Part of a small language model's weights.
Architecture: learned positions, no biases in attention or MLP, tied embeddings.
Training: a variant of SOAP for these matrices, 141M tokens, 4307 steps.
Each number is 128 + 24 x the weight over its row's rms, rounded and kept within 0 to 255. Layers, rows and columns count from 0. Numbers have three digits each. The size before them is the row's rms in percent of the matrix's.

# q: layer 6 attention query, 64x64, rms 0.222, rows 0-31, columns 0-63
# k: layer 6 attention key, 64x64, rms 0.231, rows 0-31, columns 0-63
# v: layer 6 attention value, 64x64, rms 0.191, rows 0-14, columns 0-63
# o: layer 6 attention output (transposed), 64x64, rms 0.157, rows 0-13, columns 0-63
q0 122:074134096130119113129158116163104117089106154127174154100128153173122151119170129151115129103147134118092127111141121135131147120134081145127133094141127201127129087125139135098119136146100099
k0 124:090129109118179136143135116152096139103126166140108161094136143153161123153140185128115139102155117177106132098146089125118097128135129115126185108146085135148123127116114123103171138136133093
q1 115:088115122124129153089113167109097148147122119102112111138118123137143136141131112075122123140108113145141139053124140150142145153139115136134121115190081147107152117128136124173124142165080158
k1 111:117134092167091164094139166097112144198116126090121089126143134140121119120102126145105161126134126112119124116116148145145096131128097116126157125167084133116142076111161120133144122165104158
q2 111:127140143068100119152095126115147181109162108115114133111135114146099152133148114116122134107096100098145104132142121055123129110107120127082116095160126124142101086111132162118137108099133160
k2 104:083167141123129129157122166058108114140141114109141117077129161162131108115175115147141083142125118128132131128134124100118158116108129135136096095102127112130130097120065140122143139080136145
q3 105:113114136134163095138101068111147153153154153108110142109154148143101128078134111158138145094093147161122166116098104126100152128115130114168128112125113165144160120086169111136134117092110122
k3 119:126126130115158106137076117114118157146132112160110130135137164142103173072175102152168161138141094170128117133104111129115121106097161110176113146136116115107151136092166115152123137123150148
q4 118:080157102131132172116142159137172144098155129141118143157129115122123160125135136176111155096113123191134150118099158147089092095093133103108147118137141133173119107112107119144145123159125120
k4 119:145176181121155131156135147087089137082106094114132094138155129145131139107113155140122143134093106118094118128101161127128148135139153102102130116162161100126087084107129119140164145120131092
q5 117:123151113103114142156106111128075180091137091111111160129108149156130138117109128168103076147122103131132132152125118151109095126171119099139127116107108140136092137157129156117156086174124155
k5 120:098123158154149118157131074077114124133159109088114137116142124155112159135095113148138104125107115124145142143199141125125122148131116120109157109083147130117144124145105079159152106166150104
q6 124:098133144143123110127121135154108122098152132134108116170182117089144116188135097134148091111091111153118127103130150095127117136171128107181139117115132174161160145147109152122144109094124103
k6 121:102136140144149125145117120103112156124124123142171073147119115099101119147108139119145128107099162128141103105150134114090158087140122119179134087116110151136146191102163113127094146102094152
q7 117:172130136146155129162061132131143134102166117096116107097113090138121114139142116165144145104121136108093158129178153104151132143159123136150100144148093111077116141120151094111149094128123123
k7 114:137120137101163139123153160160087119183174115162097131115120124118107126155150101168112106131098129106113151100151153116128092093126089133134109178111135130139148136165133104119125083117149160
q8 116:202113086159114159127109155142136132125113109131088108093130146173133105159131149138121153130089104118129105162105159092126123116114126103142135076120119148103153125128121138142137171166116100
k8 116:156119093153148145133130135136137153128118129143099111134076142191137151123117124113108136103081073092137120104089146112134125122140137158146074098108116137178144138161107120162141144131124097
q9 108:119138195131113120114127111158145137101109145120118162079139086137095096116143135129115155157140149119142140113137128098109093078155116078124082170113134121127161132132141129161133147157118162
k9 118:122129180093109131140151108087166117139148177127111132110160118144111120139139111092111120149134067109085126136143135101083157111145117066179101132143145105127140111147121126134118142143140127
q10 111:181101094117078113126148144138157125141123113152149152126149108144122108123125148125114128078184154132190126123137112111115162140172176138175145148138124121131107108150133105151125155136122103
k10 115:128120127135086134163162120164074155163095116148108190125081114163100129118136115123150107113167135130165094121111130142128171153164115105132112147152159126129151148118132133111146141114152101
q11 126:130143125137123102127138174105138144132143172146130120101134115156159120127123103149171098126119159116121092121117093113147122085120098143154093116140151077146127126077129154065111100168145125
k11 119:116123119173133083157179153128148151107123097136133140084171127153156119134165121130150130130103124161113109144126134081150116099096111139145101150156131136138125142121139149075134088160082115
q12 123:120139107084163093145063130124165098122108056159153118127113128074120121159143139159101142116121120128110125120097140139110134122146090125132109124177150143128135108130130147119115125086137155
k12 120:114110144106136110149104166107148086123133094168132134096089144101125075125148157116138179148136113099154126097129159132091153130148110151124116148132140169132106107112109115119168097098161152
q13 112:120164101136103115123123155137143115111102150127127131150155103147129129133136099127107105118108161099123129191119087123104151157136123081066148126177105119118152162134067112147131098137141118
k13 105:116114152168107135122120175130127171123082138116118126131167099126164159176116102117139142088136139095107118144107098126094154127109113130127130116112133140092103109189095101128162155093131137
q14 122:092128116119159106132103131121130122141132125143117152178078141127099128146080146123158144115117136107102109123164109123129097136202151106099159124093127094131120130147140108133167180144096133
k14 113:086123154152162121153116099128106129159142113124142141128107088096111124156062121164115122143128112122099116106082107172129119175148101128125108130097172141125120130123133132135149174169119156
q15 116:167086151101093124157151105145107117089102123134132108134127152118102167138099119126131101140148157121103143122125121133121130092122119100108177134137105127164146173125141105127169093160061129
k15 104:125097144149099113165132124142099120104131151090156137082111139102085166107104124116112134159152116146119168127122114106132122130168108100168153122130118102127125177182108133168152121088106130
q16 112:136131142143099070136148127063169148142135100133132121125115144147141151125119136143143125140121148140120166095121135123096096126099121163121110142135118107079108100096057156149172116146112136
k16 107:112124136125127133124141108171142132157137090105083134109166140111110163070165158161128142125137161112137138119129178125108126130155118146115112154131123132086085105122081163111141127138072128
q17 096:155143127093094176134143161114125119121131079081135155126112143110161183103134141094179144106109109112124101124125130142111122142157145108127130105098143137129138133053152126109117117112125162
k17 106:115182157131101135171140145128151122143155094139145123118115131105087143114122126139157125135121117132111149122118155149178060159131144169112141054138111137168152144133115135133126117130158106
q18 116:139149138149112119141123128098135123126179128137117134093154158127080128124133137099077152133088113144135164121099081122132175128192119131093181132113135104117129133142133103090154111149136150
k18 120:120076134113115100146083166132078096124120144145104102143133155147092132124131093141121125185104152123121177131099107091104145133134111120128156102070146134119128113137124138134148138170140155
q19 103:149132175138128141136139126143112139120111136134103171163123168143134140115150138138118128071130172111118122106097147095138142142099146089123157125155125063116109202132123131146097111099128127
k19 102:096122157126144121139124151120150104140114125108074137145094072136180140110144084124156160105145146107103144152107117113177139133141134100127128095141124107109108120135138119144079107073103145
q20 126:145109146128138128152090124132108145066145135091132138157102147106194142068116135131149124136115121143129143085127154116122152121091125129089151140100130136111182121157148151153107122140097104
k20 120:148104165162134164148091129090128125150134155149117098147107130116178116082120119134128112131157100128112162096154171099133132138100155115133142121108081114099169138107106152125087129137101099
q21 105:143115130115187132093135103123170119110060133102134117160122138124124108107137082135097104132119083136094121129119165083188119088126104142142167112119111113127104129125130154145142125123111135
k21 120:118137080142143132116089122079144145130080102123157146136124124123155123123131095136102169092165091107143162175142177103123124146112134113151101152101138108144142158127149170119157109131119148
q22 114:143155122131133137121096089128119082128086128080078110116145172137111126134111145091130125098127117126107131138129100179159133069129173155137134127145144134170112089132110141144118102113118158
k22 118:147119088122127123106103129121116140102059145074145140121115154125102144137132158148157142135148114134133147151102146078122101124118130139143144118130164143183105120102105097139074098153123167
q23 117:144142141159136131112122145160117117119116114106172201108166095135126104149123113119142077118128114141158136120122132112142169142108153181104136135110108105183122121145154084130155126132166142
k23 113:130169115071122113144128165132084130176065164127144148121149119118127108116114135122128076132120158115148140145159130084128146152092140134128096144144110127129135176149164098126141148150112115
q24 128:145128109095082108121145113154131165134136144111098139105086120116176106162099081124139167152076148139116141108124147135103127109131137167106142149129166131123096129142101129093127169134098094
k24 135:137141111135096130169125111152116165150141154156138122077112096151156135120104139127122149154081124159126152111116184149112130116152167156112130135082135084103103109102131139099101122153093151
q25 119:134164117148135135118096155135158171101081147131088131120096120117104163144148133157126076085141118130088125112140122137120129158086133141114175140108165130122160152185136141128123127102111147
k25 121:132147129163180097138091131101147158146090139125111145132114136103134134183136091083176121148144124126106134092110131094140158119148152117079162157103103137145144103144103133108112140115102120
q26 114:141106114119149147126136122079140093108167125130118138081117143111123132137146082138145131154103113113126145116127102156135117126122087096111134191097106118155084147126136138151140198125083126
k26 112:109119134113115107152120116144128120115148124158138074143147112117099133149109121156122121149146066114118134146107141131159142093138145127133150210106092074151097125136153140151130157163155123
q27 110:118102085135130110113099118124158125104106119131127152098167157131134129116121162120134108175107127175147138095150162170154122157121139069116066121105120126162113119128131141114122088134088114
k27 114:142136166158122111138141126108206144124096114113109099129127152121132145104109153164112103126104135164174142121132158142124121133135101109156127172135101156120137123131147121114121147170202106
q28 127:139135133171109164111098118089081122101154119152129143106091131105150158137105097145100133194107138120097106170126131136118131150115171159129154148133098165132111109122169134153110120117117105
k28 129:148105076146125157140131095107116149110130155153106126138124129072118159119113149150165106178103116098151137175166109160113133116108157159117122156129082116117099131124128128169145127088128122
q29 114:151126128124132109122153128158145118156123127073091167058129103154164172142121123137102152115148142140099100118156133100119169108125148145127108081130101125141147127153080097145126116153110118
k29 107:122147111113131091110138159160129166154119167103116164074109159112148150128127122181143131104079132128077118101151155121119153131154131127166115124123111119125146112125104108171106115142112082
q30 132:137115124091114087132167138099114145102148123096112114122125140116138135157163142100117156110109130161133181169128128093101141128133141137109092143128087073141111128117152134126063132169152106
k30 127:167108141140131105155155153096080135119127137102121122131136100143159148111147136139103142119135146122122139123131151144085171095115128148102092097121105091146137120102124171123113099154210140
q31 111:164106125160160132170111100134138106125128124120084152198133114125116133129112184128110111115115135175164088105143116121114093120097079126121132151153143142125101094143151141130114136155124099
k31 112:145104164128158128121132118126140132111143119104118154216075128154116101151115164154114085131110123150128149173124134131114144149144137153121108151171124140085149104103108124114139136138084137
v0 099:149117120103091142102133107075106110179094134161118128152118145146133149133177102158130098151158140126119128128173147154126117077134093143132124135115172140151091086140151112139153146137124153
o0 106:100124077112162121148147108139170127174106130121140184154174108115162134165131130142132102096115125154112103154127106137115114091141102109128109098130142138141098177116109156150145123102161115
v1 072:122143149136154141090121131156128148171116108143109091160109134104106166163127130109118128092113154109171158152091140144127124135125104103162104110107127119183167098147116123120163135143155182
o1 086:101122107161120127110132049120146132150123183134115145097103128139121157146111134110122130163168139166155103129114097115114123125155153147126117127094095151131139131152151112065122148154100107
v2 097:134152133114121165166119183121175147148098142148128163119155160132105095131134116107125126104193107100120129094123109148135128095159119124128122115095135165103088116144104153138087118132087132
o2 093:113096142099142115137139147079117140113110124109145120137139119111103113126070110130108110147145141127125120151134089181122083133126161158120150095137141104105123112093150115155126112212136102
v3 100:120096077128111119127134117134093142143135128145178123105100088127147151121116140162151136142122119134101150133123137113148129152112085163110134167087148085174169151143101143149121149112187136
o3 096:104152110132141132138143131118163171120124136162168117125140093126163126075162140125152126102153162138153139116139180122138132155080133107107121158129145146140091098116124176122122100082166149
v4 096:074149141145154137162148139118124139123145130132118101099114113134141091125101113146166117156131122144128121126073124125165144128097116116131101136117127128180071119126132154128117060088102085
o4 106:135102108115134132154138111113063124113140148156148133106099112154142095135109112085111142187171129120132138138129130107186140114117146168118120117191140079125127129146152142143144105132153116
v5 096:093104159116124156141139112125134089158133139164111113166122107107146153109142110149107119095114123126158037104145102100141122156094126151143111147115151114119164128112129115167091135157140122
o5 104:103135146099082144103115136106153102091095142194140123097135129104164155136121116100109159109130118141125108103164103122093097107114123142118150121194156148136120136116106147111135148154100152
v6 083:097143143108144117055109123122136131098143075115109114125139096181129127102157122134143136100157117126137139142119092110109175155088135135115139155136144091154172127143140094115155164134148121
o6 100:158144130118117133103103102115189108149068116119126119118089117138177096127138146114148125121146129113135144133156169172143147129177152143105145157082159153166128113158126151125123108142115144
v7 088:121113073127109131140138119128103128124102136121124075177116105136119163115166115127129122149144083104130142102133155144137159102143168147185134126117155102084108094135109108093155093152116112
o7 100:144133109143120143138145173160137163128114112107092116172118128125147170166138142144121128094164120108143153142079112128156096116122100098153121132183114111158120174125159178119137143161126126
v8 088:142114155174103130117147169122083145139118095131097142122140105128115174053184122089108126129131113104088105130146100144085125116143153146141117153107143140137126126121133152126135154168119120
o8 093:160097115125136125158097116145130163116116128137120115124134084109120134149148119101114093105102084135120156162128099131068071110119097138096109123105139140102181146113119167146099107122118160
v9 092:115127196091134146146131094141087137135135090090157127147112109179160111156145134133125134112120174132141152118103122115162125140111122128151156157151168106144122094136146178104100126141141108
o9 109:160164088150128162125136104123124122116156136145148112085139107127134119147144116176137140153154139113165077156109140135143155140108173157154158146140149129173092174148164125145113125124103153
v10 093:118141145146126143112113109086127110201136152141185141149157154110131101123112135093149107130122105139135112102137128112110113131143149128080083116155158133145129124149112169154120144194137105
o10 106:162092118158122098091115131163185160129124133188164138143147136110118153093110115131149150143109127138143119173143116161102136131152138123135133109159148174096157130133136111169147100125103149
v11 097:154166126118185106123109113148169103122091111114118160129098120086159108141148122091161146150111139149107136110128112153115130128167132104089119129119068138128154120162108106158152093150135107
o11 115:124104144116170093121168111154088082105138127103120096145157143135076116113113162118157151095122131121123124099146114123141159118148162121090079098095087155143122109101126105132146124126100114
v12 091:093140093155165064121127159105112095115133133083150179131116118098155099121111136129128164140123147144147120101150144100141140144088095112119156143147076099165125131152132145137110124102125133
o12 106:097101142132098103142135100167123103113128107111113130116099123174094080115115139140119159126091120103159114126152147107169137123089098069129114099146124148136121100142111069112129127118121089
v13 089:101097101142132119136127168125119130129174138162114111145092085117136134116107132076140096135147150162113178084119157118137133093128107122117101121094134137111143110113197128145148091155117136
o13 104:109127076171088116115137167165072149115119148085125127100155127170119153157085125107108112134126122162133152140116117097139115115128100083144132101132104154146104100113095139130131103115103124
v14 100:128163134119117104130102126093101104129114128185121096106119137154152126150065129144087130113138129095122115114141124103143067151088156112158135139141138090126145149092137152148132124161132084